python train.py --norm="layernorm" --norm_place="pre" --positions="rope" --attn_scale=0.177 --tie_embeddings=false --lr_mult_o=1.12 --beta1=0.9 --decay_fraction=0.414 --batch_tokens=[8192, 16384] --doc_mask=true --train_tokens=130600000
Each number is 500 + 40 x the weight over its row's rms, rounded and kept within 0 to 999. Layers, rows and columns count from 0. Numbers have three digits each. The size before them is the row's rms in percent of the matrix's.

# layer 3 MLP down (transposed), 192x96, rms 0.141, rows 161-191, columns 0-95
098:477500544456515509492570448505445454475526461470523467537501434449497486499468575498549544477532500504478469448571491552552512515493496536430549533507467484573508408579505550514506490502558524396487587442517513501497449576505537520481518525444405478544528471509466470532488469515489480460
097:576497583491420498496524550404578461513523485541458520468532451472458477454479462473463474522448501503483470533494566515468523494526561564516412462480520512504456433448494524519470515498503471519487438460507539512542538581501553593470523518513496568515538502446583469492474445514535491491
089:424551494516474477462473432493544488531503541526503576487475480490539486555457472484566528533411584504431453534504529479485474397608521517509575490528558466500497594498534510448501542558526507491460469473487422553505502518485502548492503474481464494458438521515427498502510461462483511482
102:550518433503450512539524478477458497440497484507510473489493540478513509562513538492486547553526468464492532501463493518486604428474476607484530504461489457547481432509520503533510511475535499438592485452503463529512541539453464470529556447521526517517457533425540459545428514521550402426
102:477539519453458590503532495512530441430498379468500490497492561431452540526517552567522490487512448462533490565533438517519510488517533507580495523434521547469545477421468471429536456489590521517422545485493488468485538446474515487521504491498475484514525453511523555517459549515452533523
105:502451522485489535520482513460556466493472417462550410485491524501515472555543526510511548536423513568511559463537460495471506512568489551514538480504461514390465502484498584439439497456508505527560472539455478436512493530460448516547509490564494490508520459494500543405537542441485557540
124:535494494446466489477446518482555501459508607508491559502485474514523492565433527479536474521321481471489514467440482512518481550527510506474473532524465503512511518500507546501462490488505616528516448466471506497510490502504534488476482550633471514535460480504539536437516449502449479500
105:506469570501496486480501543504478452508521532417555501485534485529444580555497496515504510493577508555519455492482595372471520501499489498485518463526461511534448498445486486532436542525478507500442518453514517526464449527597592483525487515502534495430513506496457523482501443527570462418
109:564442439514534472587465530498547510536522533547528471466450466558510511530462470531461521446485527446547577439469503490533454476508509489433490465525427424444478458484502471471522473470456502454575482586471504493521530500475530510496540575539548440470504553539525512501534519507558403504
106:552541505517489538536502546559462499453475479497478479471488498523450452503504450471461450529585564425500500453559536486478509507337559504498482496513477499572528478542451481451564517557500438472505534564536512487459499494549475564497466461502552511550494492510459410498521504555520471502
101:556490572518510574493519505484536444485481551512505462529503458482488528490425533488432450517471561482462541490499508470539455498420500517507445447450481443450496547504467516506524392582560489559502454558543473520475563486464480484486494582544542451507577466448507472560499555477477507466
082:506532482540466466487478506518503499502528504501531497494505537488524594451564472480471492515702480465482522514565556504492506508502461451541502461553449500478475510500462514550476510458462473494511515522475468504504541510490515494540524519304478474489473526541495489492479479482520478517
096:504480491538485518487422521531445512458506497564473430535503487545477485525482447508470522502639540431519492465506471487508542532333515484488479441526451487564511531499511511470539472503513517579516478507470496487424517472495450588489518522533504468486522534460512519512562512544557480537
081:545482586521498463504561501467455462510572480495490424548493424470473474477498496484531489464589470467498484525476480504524506447525504479525529457478510444414514542562556450551586552500586456522536492438492511448576506434502457517524481490435507441535499531441531500484524542473504460554
100:500492536566468488456541483535489529460497484449529507473467529563528587514508535431464430535499468498443535481470495490543460487439515550523553584604484498547508506501528602523512457501509546442532438443442512531458536483525444525529497508590465472487467454534460521514445431482515502490
118:549504517451480474552519462549488490533510476483498507473499469516479460516599516511443525526643504466545459525475505553553545508564472513511488456434491512417491450510521482451468572469486494528554495454538499535470473466505483459521512438348522494523470503489494504486457544559529477539
111:446580533519523471483442518513406492515468504546555531531506471414491577435542553531457519498475477452511534451545485587451439469600406533501487534514471518457523463513459486545543507515514557513445534485523497539541494463460523498468514413503545495421475462491506515514503514541480507493
114:463539501587464460461463506477495507478547527472567612501545508482545503406528491519537458509414506581464457463497465512495474467537492488487436481558523461443546477440457554476433504531581541501486505471484458454456502504542478538464546485550530531495579538532495501485501541532432524521
004:480475484512483519533434491500473460478477506510574453510527558446397461482515489484601487454477487492454498516529480490543514549560507592539529458472517490414457523507449509473469506449488442495556488563590545503496494458530448466481438483540510495464560531457472493532479451506524410435
097:529523537493459529556444469498452448459505534483557477508486559457493473420468445462502552629481452461480482525510457522576489509521547586456481562528423542532491478509516466565500513432499477445584526493527489502460482545516529447528522507464511499508431452492529491495479470510500539418
101:504454535488556533435489468442498522573572556516554520450488477487486421535468528474452537524581535544434431491595418430489531528486483490495490531486448568508512536512505539434533554473508477562540547484478479521473506486493467531531464540481490545492472494506465507536421502457566454464
116:532582506546573554412499517453486497544530531477497505475508468485434478502540464507511520431525481467478524488538504505424478450506390530474438484460523485439527532524519551533496451612556469439532493539515505509471535499520481545522455506422529547520436508513542553445492446507535455529
096:476529514499532484492440504481417470567584457573492495532521485462482470484598453478522491500506490506578465469530522557528455607559400481473422463493488491481575423484558487471483507486551507462488492552478457547526474443516492445477516518505465552468548487521537552475532491469523496495
088:492500574529518458506511454541540475492479539454439499525503506463532510513571475486469549557523509439531519494511433473528489483495519475498444551522463449397522540484490438528508490431572498359547532538478496526523499446516514467533503574416454525545467536569525526454508535469499518457
095:536435459456497545548456492515521519470501472508524510450514469577514513507520483444505497439596520522587500428453514427473449504535445514487499503422487454538573439485508491393517540508485520495505484560468462546539502495510494495469560555436506488474564547460525531486498560453521470576
099:524480557465485554480557530448504475471452498499510535540525533538483456576512498472477574484506554457463483508557450448475477467394553524525491527549471528516505524411497477479642520550465454527473519406418507508465470492458473545478487467499510551499511543459521532500502447496447513502
093:491516529558476533570472418574518520488492472532499548501506492476499491459449516516436534460380560551541432480496486595493518499538526555550532525493498470488502431445471524507545456492518474457546445382491493490485548524464476569458502540578496485472488481517431493484497517521519517456
079:541542505454464499531561486460428515512478504543438432421590487471484486503491560499418580496458489469561496438511503530494503520472467466451474476493505478485438540510535489475468496414498542508590520511518505466502519546510489398528515511566440530510499473502570469538474539468593529504
095:581509513533490530485507491505541496521554518485486409493450529551470536514487394492575474428413526547557510477516453479498495458496519539454499514461402490519548513517442555486498451479534581503495416490522517500452536522516468497505505568566518498486530480474491503589514467508420447527
092:566503501537499579508522484468577467466525513528426520441498467482449441440454507544487550455420526544524542531490519484451559524496561598524469515505542529455542469480509483550487517443535491478478447428461507509426482446492488540522440531590521493511483504499534510537468489557415463494
111:505510572484487512533504523474500446552566440453435431511513531480448499510457458569469433469425509560507518516455506491545522508448503487589558480493509541558525536485509462475503445482514560534497494467558486507492509497486514475478421512588475454514435459485518486545521493608535407481
# layer 3 MLP up, 192x96, rms 0.177, rows 162-191, columns 0-95
102:495547466477439476545509473544532531511495532518487553537426512492469507534396505535444514449444567470566543441432500530501445559530540459471539485548480464460496584530497449485524462467475519484463484471548504505482572498465625482486438489522526526515468566548454555518526480478491488478
092:515539453451483458487531535512587514519476543533501431571417493464559516573389534546519455476466492504483496487459561453502495535544491556536489562526511496461511508494483531508392464534542491496468507538545533482498421453492475464531474469513457502465498471564448430566433490495483521499
096:484453548529535481473541446486475462593508450481541418524573510527507447481472477544474442436455506547451534524498537507546497486486513538475459555539551525504531454451515485509448486510452438472436476547445591498503404481468479581464526488560460451547548493537518494522527511546494514548
104:514530532481466513517589511518496543460534415566541497457424506586547506552408461531475496513457461452434495432463521475480498563501504547489523457523536519518473503554512477444496470497538495525470535549528527463614490484452520468472513493553487495482523520551497417471487414514447473469
102:573533436458540461495520508425483598589468516516519539489574521500505520484477498547435523564479494474505506393447517529546584493493457518568442455483503503496451502512465524515488491440506464459499529510522496529546525500440525544430492492526451496575446549493457505442519489576475484506
101:492507481572436434528526471588556540523453561533515480491500550503509451541447533488532451446464489526520514478367491525519532557514602412462519514464512487496465501523514462519542517429404486502483483477486518494519521534509561504487438510525450508496560452535542498529477487564515476476
113:489435525542534448531494476494605482556437494489481519559491501482504410438473514531552426488492497525542525570470529540574546463516461445486535454495530471467552510549527546482519536425511499494500534472492570480515501471545465565479399449505437481526491461457563520559484484532486490539
108:591396550562559480528565535502453489506442465489494535520502491521463526516528508536483474452458482562444488529466509530591545476500491443516502448576553526475489539484556455509523478526472482595526400498534484527505484503437454511460497463525545506481515436493426514523542458481487468458
100:477536529474452437458508586563480584509539518518490472584491464572488541486434516506514473455469466523566533457474487538538436549511489457537428485539548440507519477481523501527487555434513480476456444535568520456462495425491541458557507473554498515536440512499510421512473471463494515563
098:487524485551509478468449535439577486486432436502556534538539463587569541446488545494530545517459512486515460492429499530521467431486440414533568476520473483481513488468541474527533541481524473466531510512478528537511456501531522551446535470539446423592462507457553526583526474502491525503
084:558561525483530456519443483545536525484518528467487475503524441445519450546485539521535474536503577574480480483433536460509512480533457523443552506482583420450443577555525515477496594505544520531476487517562546517449467476538491537481535430499464498478436407463506495505523516498447544503
093:505500493511435441527446559496547511577483577481475500563502488513479480518493495522508482562467467546544519435490475444507478537483480437570479454458506433499522483450477537543458530427550525543454564525502456519511524501524537549534396493570466515550395535463520488505514522485465455565
089:543545522549435493507561578459574516479501506555488545480490564541527498444456472516426540506473503500508501484509562522502538539528501511529478490550496555457546480523457480455478476507467443471525461515560606484455486561557517503490488459518510467407436419557449537497519411524479467484
100:462523488450515470442548544485495475478498488521548481601436458465537535477468537517506410527451489500441532491554490446529424464513509506515549583520508471472505475429554510541476431528467496450468486532525497628492505456522481552546485507561444486562543443506559483510494478472480493461
078:442470524531508515458488518438504533479493500525496563505506596475549542475496471459502497498460522512462503512508528520471492504423494513471482511554481400571515484502508515514550409540505559472520489455519474510516541470453459512496512561676510469579506481506503545414521430482497517518
104:479487462439508427545546505537477544522476509505479576492450481524444498488490407523500485475443484462456552429483491482546505510475559553491549468488570467511415443527442524577539507496495489518523479511529532531515479464420577486473504559597548573546518478532469456470526486528518492555
109:525466417436452474494494490476526517459507469420556616477461458488546499522519445531548493523417525461458542459556449476541571454476530544542527475450554509485434494572479532483464507501515486474509520499545532533481533476474553501448505524583532520505493555540442497455561473566482478496
012:519532554446459512452462500533482468541451508438521529551482459476400481412521399478509509448526544509460421469450518491490509478502527489511586487508470489470440485514558493537462478450514527537444509420459471457534510509465486528479512483519457423472471486603499438461448454498538501505
108:508440539543484482495522537559487526541521430467510492518539559532460456492490573509519429469488492482578520500513475507529450559527551455517516415527545441503454448481517496521499461464421470598425448560423495495538505450456543519467479490525479561525452518548451499548539490518455478555
100:528469482487478505446526561476567536529456544498538541520422513502555461552431511490466495549443473482527551463522492456504579498476460491489495531492524437501535490559548557490448447498506576527526521457577512575444487493472518510451430507584396475533440520507474549465501490467494451509
118:496495469512570523506514473464473488525456546520536514531509578498474482544472459511433473519413530456461482444532551508523609474495447513474515514510511572444513467551546455532533457551479448485502489504501484484529515482425514497485520449586550516506517524600453606440537456484449467512
103:559516576504555461567510504442485507463446568508444508500493527419463494526526507537451509544450489476406485514526544464518546476455565573472532436502506498503532511465452526476504485523407476513546457531563482523454481510477501527517521572539525445452483457547427517523509404528532502546
101:510483460521499487543462521461562532472534549461516558505480508502446516468496555486535486484460440515518515493510499512513467491556562479599535432554577585456467539498533524478452504518425464548428511547543508487475487470481494455425447444512516513514522430509527491577516413501476418554
094:499464551545555509571523497443471534503468450496550501528433479564485556489515515543504494446446520461384515501523495518531560517471571457470510408540480481478453523480486508483499500510517425497517500581506487503469467557408486589502462489557497483492514446550476495583517491577494529468
101:481552491512469416482494560475516557546536578499474495531471467460473476574382490592469499560472553554545546450463493550509494536496459481544461502502486467501528560515478530454489465440499513596496458474581482517450559533507534500500434463556517487519477506546453464529472468526498512467
104:539467463390518481557587570534498487549474500455555547508489494531452475511448491495490454538485510475493549508518497415470523523506500487516538536451523477474525588544462570522410564530462494567386496571559533527493492482438532465523500466501500519517455504479515467534478484473507443488
096:449487478445537532494488508496475543595440467552511536510521493514488549483466433530510406501467501527422509500525531451534558525508534506516453558548493494489523452507517482505469456549469496536562528464468419538583484454422485588485512500516509477519463461596511531475526444507459434561
091:527552473512479474465469518553503538530498492568495479562484458526493542446475524509565510501441467489475556436526466451487435553525466511544544507496487433474465447453536503456503438416493519462510536530501501500501559512570500576426581482563464495520448496470421535501578472507436458548
092:486445507511449487533530495497537534555427501595548492478440538500540521501451475524579492407438520480440518452446450480473540547530547474476558546535590415486473466501501426510495486482470518504500544528492536473569454503508545478454443500544436537470492462482502454524575479510499505534
107:576447543576504507546443485460535486518534478467476486579503534485506480469515488556534463452468520527464527562475491424490480509511485467544585430546498471469462503473505498521533583529413531493491486515479477482536442428512500579443546465542478529504453502462481574523557495480434460577